{"d_model": 224, "n_head": 4, "d_mlp": 896, "bias": "all", "init": "normal", "init_std_qkv": 0.0409, "optimizer": "muon", "warmup_steps": 200, "schedule": "wsd", "decay_shape": "linear", "batch_tokens": 65536, "seq_len": 384, "steps": 4709, "dataset": "wikipedia_en"}
Each number is 50 + 12 x the weight over its row's rms, rounded and kept within 0 to 99. Layers, rows and columns count from 0. The size before them is the row's rms in percent of the matrix's.

# v: layer 4 attention value, 256x224, rms 0.152, rows 164-191, columns 112-167
# o: layer 4 attention output (transposed), 256x224, rms 0.114, rows 164-191, columns 112-167
v164 105:62 51 27 47 50 42 47 57 62 43 57 56 47 68 50 28 51 63 41 54 33 59 59 63 45 50 58 69 60 40 59 46 24 37 58 71 46 32 38 52 46 43 57 48 56 58 47 68 36 41 89 60 36 47 49 45
o164 107:51 67 67 49 47 44 61 39 55 48 44 52 24 63 41 49 47 66 59 45 75 53 36 29 57 40 43 38 21 54 51 51 65 67 40 47 51 72 52 38 49 66 63 48 59 30 57 47 50 44 50 41 57 66 40 54
v165 103:42 44 65 43 66 38 39 47 59 55 53 52 60 47 48 21 30 54 48 37 51 24 47 53 74 68 53 57 49 44 66 67 46 42 56 37 35 46 55 60 52 44 31 69 51 63 70 48 43 64 52 50 38 56 46 46
o165 107:47 61 51 67 52 52 47 45 42 41 38 72 37 65 50 44 67 33 61 36 44 48 41 34 55 43 42 58 52 58 48 20 52 51 60 47 55 41 59 32 49 67 51 43 62 39 36 48 63 46 59 58 38 48 52 36
v166 102:34 34 60 29 35 46 40 31 39 29 68 44 48 54 66 26 53 46 65 42 60 50 34 39 38 40 61 43 60 40 51 45 34 53 50 65 48 48 39 55 55 53 56 43 76 59 49 41 48 50 48 29 35 45 54 54
o166 108:37 84 56 33 83 43 69 61 52 65 47 59 55 43 51 68 45 29 55 44 30 47 70 46 52 54 43 42 74 54 53 63 53 57 61 45 42 47 48 36 42 42 44 55 11 45 48 45 67 42 53 57 42 65 54 59
v167 097:53 45 54 59 41 70 55 32 61 67 58 57 60 54 69 36 51 37 62 62 49 35 47 67 51 45 48 49 57 45 53 45 38 57 57 34 35 35 46 32 63 40 53 52 60 36 48 40 57 55 44 47 58 20 50 40
o167 101:61 63 56 44 48 56 49 61 46 34 53 38 41 56 39 56 62 56 45 56 61 58 24 46 44 58 43 38 45 67 65 34 60 61 37 67 42 49 57 45 46 55 54 44 53 38 33 50 47 29 63 36 60 66 56 67
v168 100:63 42 46 42 31 59 52 51 35 59 59 55 54 64 48 55 66 53 60 44 52 47 51 46 53 50 38 60 57 63 32 53 71 32 64 48 54 58 60 39 39 56 56 43 30 48 41 63 70 52 42 29 47 45 58 38
o168 103:58 42 37 65 56 63 58 63 46 61 66 56 53 44 51 40 65 61 54 57 26 59 42 59 40 69 21 59 50 39 34 65 41 47 45 48 51 62 62 48 54 44 51 54 62 40 62 44 47 35 50 37 64 37 64 41
v169 093:46 44 66 86 78 60 46 45 45 64 50 57 68 49 53 52 67 48 46 70 39 51 77 38 43 51 50 61 78 65 45 53 55 42 71 37 36 55 41 62 44 45 61 55 69 39 55 53 57 46 38 43 52 45 45 57
o169 092:54 73 49 50 31 54 41 56 83 47 51 47 43 43 55 46 47 57 55 55 61 34 38 40 61 71 36 38 47 25 61 55 38 47 55 66 53 29 56 44 56 37 60 54 39 69 31 21 48 63 62 31 66 52 55 58
v170 100:58 50 63 47 49 45 27 55 55 48 40 55 57 38 41 73 45 46 29 55 57 46 43 49 54 51 24 65 37 72 36 61 37 51 55 66 42 55 69 51 42 65 58 56 58 58 93 57 64 38 46 44 45 46 61 41
o170 104:35 49 37 54 43 33 49 40 35 42 50 38 58 63 34 54 48 48 68 42 43 39 53 62 65 63 55 40 47 24 52 58 60 46 33 46 60 44 68 70 62 41 55 66 26 41 34 58 33 50 59 47 40 50 37 53
v171 098:52 64 65 65 39 60 51 27 72 42 46 68 35 45 49 44 48 27 59 51 51 32 63 52 55 45 68 36 51 48 44 60 65 32 60 54 44 35 67 45 51 67 54 59 31 44 43 47 48 24 52 56 63 54 37 44
o171 101:35 37 27 27 58 49 62 77 39 57 68 51 63 43 40 49 46 47 64 52 35 67 49 42 42 53 39 44 33 49 61 24 38 49 36 51 47 63 51 60 54 52 60 52 33 53 51 50 32 66 38 49 32 57 54 37
v172 093:60 70 39 54 59 62 45 39 53 39 43 33 45 44 42 71 45 50 38 53 23 47 30 53 48 61 41 57 37 48 21 43 50 32 72 46 60 46 43 65 61 72 50 33 50 47 50 51 45 39 78 36 39 48 50 57
o172 096:62 44 47 47 40 37 70 54 53 53 60 61 28 65 65 39 40 44 37 43 32 52 47 49 44 41 52 45 45 37 65 50 32 51 35 44 53 46 61 53 26 60 61 65 35 65 48 55 34 59 60 65 65 49 52 57
v173 099:53 55 48 55 44 35 32 68 56 72 44 46 43 56 34 65 39 25 46 44 52 45 78 30 43 45 36 59 53 45 36 56 52 61 27 62 50 47 57 52 70 59 44 16 43 38 69 57 53 43 48 54 51 48 30 41
o173 106:44 61 38 32 47 54 71 53 74 44 51 32 67 56 64 27 44 71 68 59 34 60 35 66 55 31 64 44 61 45 60 45 47 39 47 44 74 45 60 46 41 52 46 61 69 58 40 34 46 58 52 61 32 38 48 49
v174 099:51 58 42 50 46 48 60 44 34 57 54 55 50 46 45 63 52 32 40 52 60 78 43 55 35 35 54 54 62 66 48 40 50 43 37 52 39 72 48 68 57 75 40 45 46 66 81 49 40 30 57 63 39 48 40 48
o174 097:33 66 56 64 50 64 36 79 73 48 52 57 45 48 59 54 51 53 68 65 50 38 52 42 50 40 43 49 57 45 59 42 46 60 69 42 44 44 48 43 43 36 65 64 56 39 34 40 49 51 27 37 84 49 38 46
v175 100:58 44 45 40 52 58 52 70 54 49 36 37 60 48 42 43 51 34 55 52 42 26 55 57 41 44 62 61 28 62 61 51 66 49 76 54 50 36 38 53 38 56 53 61 51 43 71 48 48 44 53 59 66 53 79 72
o175 100:31 49 61 52 47 49 53 41 32 43 51 61 62 39 52 44 66 77 48 62 41 53 52 37 56 67 43 34 55 55 48 75 36 30 33 60 45 62 61 43 33 56 48 49 37 53 53 65 57 40 52 50 39 48 35 35
v176 100:51 64 59 50 58 45 51 34 63 53 48 67 46 73 77 41 54 69 42 56 54 53 53 38 53 37 51 39 69 53 49 31 60 57 41 32 30 46 48 62 47 62 49 47 36 52 46 44 40 51 26 35 57 37 35 38
o176 110:47 48 49 54 22 53 32 64 58 49 43 59 29 55 42 62 32 53 42 42 49 60 71 67 50 69 62 66 41 63 42 64 64 41 60 42 64 49 42 41 68 48 38 41 57 43 45 56 46 48 59 77 47 64 64 48
v177 101:65 49 60 54 61 61 58 53 59 43 42 59 36 41 27 65 59 57 35 55 68 38 61 40 87 44 34 51 56 30 57 56 49 30 57 43 53 45 38 61 42 28 52 33 56 53 49 62 35 41 63 69 50 44 59 45
o177 100:38 59 55 47 31 45 42 45 35 46 56 54 55 47 85 22 58 54 24 46 27 60 41 43 45 64 63 33 53 61 38 28 64 48 66 58 77 60 55 48 73 53 32 57 36 39 34 30 43 58 43 39 57 35 40 39
v178 093:54 42 47 26 38 44 40 45 45 39 56 46 43 50 47 43 39 40 40 49 28 27 41 52 70 56 64 44 68 41 46 49 52 51 49 63 40 47 38 48 20 56 34 48 67 57 49 46 32 49 42 74 68 31 33 54
o178 100:47 62 37 39 48 48 44 34 55 51 42 48 56 41 31 42 61 50 66 73 45 37 46 61 27 50 40 64 44 52 40 35 52 58 67 31 50 63 63 42 58 32 42 64 17 48 32 41 61 48 40 31 25 72 57 45
v179 103:38 58 48 46 64 49 59 47 68 34 43 34 41 53 68 63 51 46 49 43 46 35 70 75 66 60 43 66 46 35 53 58 44 58 64 52 50 37 79 55 42 66 54 60 49 07 46 51 37 43 49 41 36 38 50 46
o179 108:34 57 38 51 57 58 32 53 37 48 51 68 28 68 47 34 37 44 62 36 52 71 32 48 42 37 54 40 47 71 37 54 49 66 41 43 29 59 29 48 44 36 68 61 42 56 66 39 56 54 40 44 41 51 58 59
v180 098:58 43 52 63 51 46 22 63 41 62 32 48 32 57 36 66 45 47 55 84 72 34 50 68 59 45 48 37 40 55 67 38 60 42 38 63 45 72 49 62 33 48 38 34 38 50 59 40 54 41 54 60 61 58 88 52
o180 103:50 64 50 55 63 74 64 45 42 28 71 54 78 37 66 47 65 45 51 36 54 50 43 24 43 46 46 46 50 33 37 74 51 47 64 46 62 35 51 51 63 47 63 58 35 44 49 27 38 59 50 39 44 31 35 45
v181 103:48 47 47 41 54 61 45 33 54 35 52 67 39 51 61 42 35 62 49 41 36 43 56 60 76 71 56 40 48 66 52 49 48 66 39 43 28 46 53 51 21 34 56 70 49 49 40 44 52 67 57 49 53 48 36 71
o181 101:49 62 32 62 65 55 50 38 53 49 65 40 38 57 31 61 42 45 69 48 60 55 54 38 48 39 68 51 44 50 67 33 65 39 35 45 68 51 34 56 62 56 50 38 49 50 52 49 54 53 47 57 49 50 61 39
v182 105:59 35 57 59 48 60 46 74 46 48 41 78 56 53 31 56 54 43 48 54 42 39 50 57 29 44 68 56 35 49 51 61 51 40 39 39 70 54 64 62 44 68 20 69 51 58 66 56 51 23 60 59 74 44 43 38
o182 104:44 30 44 49 42 34 51 53 38 45 65 49 57 40 32 55 76 69 46 37 43 51 41 40 61 55 50 34 63 37 61 57 46 29 50 50 49 56 43 49 49 23 60 50 53 35 32 60 60 58 39 47 36 55 51 69
v183 104:43 81 41 69 68 64 66 42 67 53 60 74 45 62 50 33 46 46 34 52 55 34 42 59 56 46 50 47 69 42 69 58 51 31 39 53 54 61 33 36 52 62 34 58 44 30 51 40 38 48 55 39 59 63 50 63
o183 110:50 36 54 52 34 46 27 62 49 43 50 41 49 29 49 46 52 68 40 21 55 51 69 30 50 47 39 40 52 63 34 35 51 62 62 64 28 38 66 66 39 53 60 69 58 37 60 40 55 65 50 54 32 48 80 35
v184 092:55 58 29 43 51 51 55 36 61 47 65 52 84 53 38 63 62 71 44 45 48 50 36 46 50 71 38 52 39 58 48 51 45 50 59 55 47 66 51 79 43 52 56 36 71 60 61 61 41 64 54 41 45 51 32 45
o184 097:72 54 65 46 47 54 44 58 33 55 39 45 29 38 44 50 50 51 52 44 73 42 43 45 48 34 43 55 36 54 54 50 41 77 52 44 54 23 63 37 61 43 56 78 56 39 35 50 40 47 63 58 64 41 42 55
v185 100:66 62 72 32 33 48 48 47 43 38 54 44 56 37 52 30 51 65 33 50 35 33 66 48 62 48 35 50 61 55 43 46 61 68 51 48 53 47 55 40 49 52 35 50 78 48 53 47 39 55 50 71 24 73 55 33
o185 099:40 52 67 59 53 57 47 47 55 67 38 63 40 75 54 53 33 47 73 29 35 54 35 53 46 58 63 66 51 55 63 43 71 80 46 50 50 22 53 42 59 60 65 44 43 34 40 57 46 31 57 31 61 68 47 48
v186 102:72 54 50 34 36 57 55 49 27 66 52 67 47 40 57 47 58 53 37 50 53 43 45 41 68 48 47 26 36 49 59 61 30 46 60 36 43 45 45 55 46 76 26 56 64 43 51 52 33 57 63 71 53 37 73 50
o186 101:30 64 57 53 43 53 45 45 48 50 57 33 37 48 55 45 53 52 46 43 43 62 62 46 42 54 45 67 46 49 31 46 50 54 57 51 58 42 40 21 59 54 27 53 36 46 52 43 59 50 38 46 52 32 30 72
v187 089:52 55 39 62 55 39 50 51 51 43 44 50 40 36 39 29 41 53 53 65 42 61 58 57 31 48 55 48 37 60 49 62 47 59 54 74 44 53 53 53 58 39 53 26 59 48 48 38 62 65 58 47 50 27 48 48
o187 094:55 46 71 45 39 38 57 63 60 65 64 37 68 49 59 56 53 27 53 42 68 44 43 59 53 66 55 40 61 56 42 61 56 57 43 36 57 49 73 38 68 54 39 69 40 73 37 39 61 54 25 52 62 62 40 53
v188 096:39 53 44 41 44 46 62 58 61 53 47 42 35 47 17 39 48 45 37 73 53 59 59 57 33 54 25 41 65 31 71 51 46 55 43 66 49 40 34 53 57 54 38 56 53 58 39 49 49 37 30 54 52 41 58 31
o188 096:37 29 69 40 40 42 28 59 56 57 57 50 57 36 65 69 43 62 48 54 54 51 35 59 45 49 66 45 73 54 30 45 61 31 46 49 57 63 47 61 47 59 45 67 31 31 40 24 52 68 56 55 51 59 44 55
v189 103:50 58 64 44 51 57 53 52 33 51 49 62 46 50 33 55 55 66 60 60 34 50 42 46 43 62 58 62 26 60 60 67 53 51 65 43 65 56 61 38 64 68 30 36 60 49 52 62 43 49 69 41 52 43 70 49
o189 107:53 45 35 54 51 60 52 52 64 49 43 41 68 57 56 62 51 59 36 57 78 49 61 34 43 33 46 59 53 36 46 37 32 51 39 32 35 25 65 55 42 22 48 63 20 39 26 50 65 56 44 64 67 64 40 39
v190 108:42 39 42 74 66 50 64 60 44 39 47 70 53 52 55 72 36 49 37 61 49 64 73 41 53 58 61 71 49 44 54 68 37 62 41 69 62 41 68 52 61 46 30 47 41 40 44 65 28 55 72 29 41 26 34 50
o190 116:53 47 45 29 51 59 18 23 54 60 76 31 50 67 64 37 44 49 46 51 40 50 35 49 46 38 71 39 68 56 54 46 43 35 43 31 52 53 57 60 35 53 57 59 58 52 48 35 61 73 25 71 45 49 63 44
v191 095:58 57 43 53 37 56 48 48 74 62 48 57 56 44 39 43 41 50 62 53 52 36 34 43 74 56 43 48 53 28 28 55 58 32 63 74 76 35 42 76 44 44 77 36 36 44 39 60 58 29 47 29 57 25 34 59
o191 100:40 37 53 62 78 40 49 65 39 32 33 43 57 64 66 57 43 45 58 47 46 60 35 39 31 37 57 37 35 54 59 41 44 54 26 44 43 73 56 43 45 58 36 42 47 38 72 59 45 53 67 49 38 47 55 26